Weights of a small transformer language model: width 192.
Each number is 500 + 50 x the weight over its row's rms, rounded and kept within 0 to 999. Layers, rows and columns count from 0. Numbers have three digits each. The size before them is the row's rms in percent of the matrix's.

# layer 17 attention key, 192x192, rms 0.0639, rows 101-134, columns 0-47
069:520452597478502443442535455488510475442581601481473511484551454430544461528488473461478468462464492592449467473467562471556461591449477544484485
077:456543529515524407508523497574577530517472503399566377482497370527510536522623439599435529517497410535502448482463510516500473528497484476505528
090:452443388435461625530457575476483570471391534484434431580485463482531521409576530554554453511594521477592509514481480509566513471521502484481493
087:479546555527474474480492497530468569560533529461546455504440510470535468510473404464534398464545413551540497501553482530450520445600612424446478
108:516555507486523461498431546587511480429559495544600516443520440547549593534511401499439500593480485545495500534432431495427464521545477498521512
119:334536433468581502461521447411495472460605538419504588433507459502513596485508584551569551512476474397498447550460408438528513483465462590505402
128:420554421501508415460540464492456504453538548511485456442512407551489394523511474559454536496574478449447498544555424584523484447529479481599546
127:579512505534473644409448424543495491535509490451453508528542455480605513569481434500453530559517460523508576381536519482555577489509405553492527
127:611508550451489507490567575543508423583437483498523503556552490504470579479487494490537551523458434428551432437533517439573499389511451492418530
126:531475444517574434468609486557486524455572488552508531503394543483532588476490477493517495452499503557463422538517426514508478516479435487583577
142:494491484487464631501504535506591508507573546489506545482549422532478526498522501486453480453528530487568454497530382565446520518462524473509633
059:501419511490514461535626445458611479461530425413398549433469521438519494474493498458531419543485422430514433473506526482521545550448493508499524
056:484492524536520566483488493537455525561450465521595526514483426585562438557438544555508529569457519504553535392457349428440621483534505486539433
065:506460444504516491473427404562546407543377536451496499483508518587553400540450484563505488549464518511598508497485442575494529457445505498498511
061:525548533365548465672514562475515552492428556454448434424503484529526478542559510618575490527486504545647466542518381524507559511524517504448476
070:566417429500441454528466551543434427464399488468553458559528498549540480452447468533474461505487498466582493523475556532458524489525525514521487
064:519471415431587433461481513597517531507517532557441432515486396516529521508455452561508478589484448490562530513474481539524444552549550488526619
080:526459492501475495494441554490461451448437538521494436539489481587541452458461507494530446565536476528595452592538431538471468491554555499560545
086:463512622529490429456518466546488504560530546466488511443571645464464532500449563412479550474513488497512415511478432454522516520493522556553569
091:489556391503455497526465477366476533430535461501440477476461449523478528438476515507539403535470553501516509430522497408468611508498498507474395
126:528541495504531518576404466462512465480472545514521443458542460459536429488419510336510480537485540483558551511498375480419526513594495393522563
138:512489476529549490531487519566523510521482517543524462527516527538567457575531508513492571460495512475606425439533501497443516439474436517472522
136:489496505588432446480496461456416473425441506476470488592536545492487521465479445498443535527525604520494447474556557421488505455507488520546544
133:509565547540546431437415610436607595460423508559503467546460500433469507541491464422539452461388454436514502546552557519517570586585379537527528
147:536480469523484574470542432531475512458533444545548489604472554457477528444522515556463555503547442612511475469544483506485505510553518588555498
136:473494506539462511539534487449610501359465538513503402470510594476553426481475539435572500527437442445525499511481567491453460483472456448491510
135:566404509583456458466415535515537511555488465407527505499491500503504514554466601485509512523460468514481450494612461475471518533528576514440498
063:525500495544484501459445447432388465478544566508483511508551520595509494465505425568496539464440501610485618523428458544444458498517491449462472
057:446546540559516433441456519390518468497471581440544394503489457507495469580485470561502442425489442529471562499474445436441423602524409451521534
058:501441424506512478611567464528506546449568508445495482510485496522528484523614489480503517566492555513526447466452666401537576586547448497474449
075:448501372515439566416502511529508460586490417462506514451492471476517414498535514445518481616512478480396494434443511559516513348539543543513515
075:537558511407517500428525504490466516401438484458485434471416338472518488591519431523468491463518509552513544514536480466583450391558525491610552
073:548551483431493573475472539471464485482521410486507536491469535469606498463565468391486478568485502465525534517496456491497474371613608548475470
087:492468570549510417505481444503568506472586611450513487521477513497458488469488516593503515478521496501478478601406460485498532572483463473496479
# layer 17 attention query, 192x192, rms 0.0615, rows 102-135, columns 0-47
072:386511588537493520585581606418547499488505445451502564482481673504567526483470503429494551513457487442473550487563536492457473503508485477585552
088:645558562444510493510462504469568498507453557526400527496474569520505450470402503401413506458472434550506460535518453455527618522487426507501470
093:598466417409560542560480435450470477460495588514508514414415473528422476492495535460466466469494483562533571492520463547527552511472499392467445
126:520568578419509469535537552471539528461462562471578437497461505504398436502437406450491519546515619511532594571607464502566542514471478439463484
121:485612469491535465516503464530496498490495487516620500512470410551526521555494534415582475592532429447516544461545464520433446438498458567476415
127:544504465529445513522447527519439521462564478487419504525566499513492522523528483349419557482467600532426426506470516481552553467551419521631539
123:528541484538619540429447408489522580491441558520501570518538491446464478535406482436558497450461409451500553400561480417551484620413529508569548
127:508507517527453541455568496420509463512489559480517535470476488512458505478504496503562475454448457421461465472488471448438453413573527388516438
129:570487544578511440473443425468409499500464553466497427487581460540454425472481490528573462533437562538504483481488511550597458523515462505560584
136:586472461519425509500531590477505436510445508477473537584541469543509433426428500476585454429484490467581442465486430521501542464480449452550540
057:486549479526554574548467442403444553430384506395570459499526497479601490464443551569440507463441512589477557536538477475431500566493513551489471
057:469482467581567470431488445494508450504554493445554522537563566444417517598537507420533575411506510451491494543499527578533469494463540540510530
059:529502408583502463477510558491487461485552521494570437469475519395472583520393524453458451527530508481489558467458406560578428548563447434496530
065:656460511491456576438455510531513434474509378555463400426505496445518530461484464507454423512351445452497506424474593491535545524521569544459483
075:615495464487506491540421518502527571556451508544483528502481383556567500512407438549470474516544468550472441511479434436482492498537512551440524
065:466508581590502550586492513578473530545417470379525543468430616492521501479543504522424482516539501578467512562528561514457532485508432470494454
084:513460451470501609423465539536363519522486519524474506473450497463523427479473489525478474547526485503481541541489522449505562489455541525446443
082:564482515488358449464500494415515448517510561518472518465451536487483513508528538438440531442438485479555500494515465452528470500513624473555601
088:636501477399486490541472529465495516417482471586499505522545504580413437488445426541509440500446552467529371585538522463523487475466541540470537
104:550451534470497498469494508479448489436488470497568493529430435496493482466501476560528375459551574588457474499527489539527540464529554562462596
121:535565463545558529583489538516542480461443631536485495585517481507539432535358513468544521538513396619498448495579479569467453447517541469532524
125:471443467549576558546482560424574480493500508535554467586521624515635552543407500594410478508582544598474505470617551534504525478437498438504461
138:479498524498550528498464452385482521422562521438438484544461487539453467464503559534518454449448450468510508531529447468503482559523493537388383
137:543513457516605559475496429604566568506503533530556485512491542497511546454474582581492480581523461500365472435411411603486521580548559507488528
131:458516559617464560449561448394604508458495499490540504500480525561554505439486496563547483614455495451531506516477545545387488519468515517382510
131:588450547433520544549548530472549464440438423395492462504471562633537538513531496508462482524450548433510486444417474490514557510504496409474623
063:454514570545599499507468466467503500522503523482518536502512522567512513415512534453538413458499521484455483519556552468511450522521403498517539
061:527511483537496508489492541504522505452422443493408549446467488559533492461597519391430470493426462549536501547428422470530476571608528473532515
071:437431435457488500501504486457480462454534513436640526501472556410501498499509531570441496443580482468463494468507583520481561462428430568547480
073:575604522426484504430503578499402524498571467571423443505549438544523587538442491408582478504452470442477467435463426497505450524616513476569594
079:610514442519548560484488527558443457494398508579559582448465511520501455520409580510385436471458465513512464563516504522556610553467499570502440
076:660515492490565529447481462526458398527426513620487554501452470518498518537427514526430411458482421554476430438491449476493478586507526510465478
094:373483509532432467543524531488571497454519535396438562524511511431556491522547495533531588483650545527550577507537531519449403476471460529493507
092:430481538578609454500547498521499559525477484419564504477409558479530536463461525431540463576454470511475465562535525535514609491566411460488541
# layer 17 attention value, 192x192, rms 0.1, rows 96-127, columns 0-47
105:530513378419481421501436446434499499531568598531525576425428505516562413489533501516476563395524493525457479468403520446518509533561503566483499
106:510491494479563510543453539494527517559478479523505527553486537491449421504437490418559475454566446577410467437544552519540453504459565465499482
104:487476483508513363445477506558487483554481577485436465546553463370608558468555414479511544453530450505483560531568506475454496531455510571657483
107:504458557546475538534491414508432524528583494497473427463478464491576449621505505578486544427345556525574548456559490557518565563538433536508563
103:425545546469425410498423510493504455490464498583503414474438444491557523487489490497470549484504390538527529529468500574471460511514527516401484
112:476477354482476554507488477584537459520535508550485436495549404498454506540472471489429538499508448446485572501480486505567477451431485480496499
107:456617593535436549504480421578445483563515472402518570534392524534491517547526427439447468499569446545514414486449537539422488493485484410491558
105:564522517535527502521463421487596413460569550552469557436545457534517491450488439480482502387533438484448435477476456428478539503555490497528499
107:454608634443432469494549499456566475405414533521426569498466544495455523482533460462475536521435476447412461442470498602545523517517495411442454
106:421590541505514571610455499567414550545570550530514472383394557474475534398522480556476425531443502407513466436525531482527467436590523484446629
094:527456519499424500498551529440583473497435533558512483556459496524541449442498461464499539419525532497397552581463423566525515434494382391543501
101:511525482527514574522518507580415582390543493494456474455509553563514456475481521525527533500454482473480485454454463479387446493634517448499569
099:449535511536440459512457476476613479402426452464492502516555542442526584516520458426435433471559464440460529517427497533460577400425506554460518
096:539555557501503516429522503615471453461533567544469471505520591460531536536501568495515446441485563487496625626481494524387569508501467543526547
105:456444631538592490540560572581492510442470497463526471488465454567529433493458550434578549582500550491514504472493467562512516509477490508461514
103:496430423526514442416480455551433571585478407495500540442557473509469518597430396438495565517543536472502483475474436481460405526501468459532465
097:534544517485526440495542502458551544428456569607550426612484482443530509544455502592448446492513503468577497463575513487603479477462429509467462
097:550577449479493502471512538559563431492498508573512475503482510531488522510468444531563392520486534506586558561424526581440539459505554663463436
107:546483493490555467518495618511455522492548547535614556513470447514566527489452591535499522478439553417532446552511510547400510566504563545612422
105:485492508498505528485506536600536490547519500539578501499502534510521516496413520565587441471510543436499592501466424465584476534507503417553484
103:528526478464658476481554511454507543551565393490563553519565518460514516442438580499488546603519489465386600522534550487490532441602614499379533
098:553541533495524465614607580507509484631578522512507537532422510479544449512521550524546459572543482525463450483548507488483450494511452395531510
100:540423537497417462584576566416534428491446478479482526432602558556527576557529462556508526557497449515491551552516529460479548539477481570546496
103:427400504467556506583416472522523536492458492500449542595538459493425515473431487595572536486569441446436456542476519553500467492457542574473501
098:506492634415556572569510508587489538496466483523454492489562519438559577503486499502500450588556539526443596560500535517573516479481510449443481
104:505562501419518459468568514448540449482449538470463455458511640449605528448398413544502494481514512544576540490543448549511381508536528532428519
113:425475504493402417468450491560409511494451560499497479577505486579521574452517578560389512534493476517475499483442623478459487418482424486539520
103:525480458421596513561517481526539411382512518427444463490504509503499436443535485484481465446494475442476527499674561371473444508425533553432504
098:504579516542587601509583493524589414576517431521536594509550499564464526454536631667455489531422541497486524519512505508494514507456594526463504
094:422571472530568454533521444482490548532504586601453557440577435470412498533472572403463512552470464454540546487574601541497480425457499503531428
101:458494476501525556495508505482551394560534572463444423502506470542589587493564543620551437413468574515496439504497474453499491451543496448495433
098:430465461513460548516511499490480510440432466566467517506430474545547540479512558434526457457482501484491453474457537528484476480527533527542479
# layer 17 attention output (transposed), 192x192, rms 0.173, rows 96-127, columns 0-47
103:492479502491466507509550494567543411458410486423520423519539503431488569547537564442482419477555504497527524520526477524443513422520563473458481
104:530482442529450460480607477465478479587559498577486398529579484505497642480459546525527393513493510500523440570423589483464471530567470449491448
101:480529422443532533491523549484532516586562516472558577483415605563465473493488563527472481498531525365524576603505462469543526511485561444464511
108:457514505531563541450440500482564462570507434495523535449495554494444532493421495594536570530525455570416554535460537453477453506483521582503453
101:533617488550499561510459484528432502634520438494533427501494592591557504440459485499522509476472466455531557461469455457503561497405525489570499
106:497540587499528496555479560478459523429559513471539483510389540476466490410496529536585479460565507588482504523561490455425551499565542657519553
105:500532459457517466471512651462498358437466470533444449489537534485482496406541488475519571442524517566559438448458404517625467525433491462492539
101:509497462499480596519480525478532557467572581576528444558411488460516567506548543513506528411479441458513522529507575492470430440475429435458466
104:490414437508489484479517508461470559503424504517504500511498503526566477516601549475456510544536468530579525496493500552478503474464486408573457
105:588510552488514536539443450457580532466503489561484481552591460543487407586468478454439489552411451544519505559539530466570518529428421543477418
094:468520448513466506409528376545546515492512417522516435499443594406484531543547602445509519475538518486510498532477570496477499470610561469540481
095:509427498436395434554477587460414456546530554561439455461508491459512489431496440480408503475414515559455488482494541459577489548448520483532469
097:529468531473542553432509597564462599528534483514402608486438498550523538481509579547540500541492479525567453539577517538511386432518364536499491
097:527513509537472515411546472457475515465492515607471487498432506447465545390462433451504583546553533541487547484519494500536405471529552568534497
106:612520475469366522455524513413424530549518460515521470468555506445487534507554485560470530501488487494606512516521497477477477504499443520541485
104:464505428571426515560492476521606489508464556532487453486531491575473514507514491414455505513398490581579551448460591535492546493486641543468528
096:463503514546468528522546492516508513491551539401512533449458472523533466484579578555573490483526453626504488426544472548438574379564497479483504
101:579532417514493439440564447546466553418569533436552550551493424513570480544444549455578547477542553502468551405526540445495474554531479445574603
105:470532470490520499503458440458467472497503465509508541507483541416445594553463483531576524420572526586482590458514497519500467528602526450474545
107:609444437564390440553514445450402524517504482475497553506559492549456512475554514535508518515464449541545523556518615492574475519487579508519489
100:488532469414434493400576504382434490409389470525495582596531421536431565524576538539486485514405453561586459520502537603479513491430573437482551
098:507433478498500588483504474482549552441524656483471539462640516487546472445498493518488548484407487520456448532459487442493541443526499454493459
099:402464438583501501472489471478557497524494491532450552523389482449468410491551483544450543521554600490574453455549559532510446489451555460432514
100:543515506481546523539549515482533518444542465522535512557467541505559505510481599487391444507414403591501466502487524508401437539557547604489438
103:443511439516404603472553406469434506559526473526449504548480476491456515491506551483434510430504520447562461495461415501412438491578484532541474
102:422421426532396517585514458546556546527468452452477500459526456540433510550517503447475521541480577508432613466470434414530624506415461422549506
108:555541491487523516461472532482613461595538528575530512406376483538529480485548515461582464434430482530520471500559400493507485552484551579442481
102:450557577579345467485469514575528559518461536600549528517530437422536491513466456542521544522423474497515497515541426450502565606475516499607491
099:529493407492563502506414438433506585398462515439419553440515429445528490459576427526513527535534473480501471497494422496511445553491425526433422
094:533486475467484450461588419503471466534418510501517443680449528514599447473503513523484448508449553468526467411458481507461660532614533509480557
100:572562524504471479493511469542514547396410394368526596454534599487505470516496486391461501444592462365488465505461519538513491506441476478461455
096:516576535485625435445558561505489469470549544603505456528570600561444462513477483506462547542438523454449503523525513412467416489412443601519516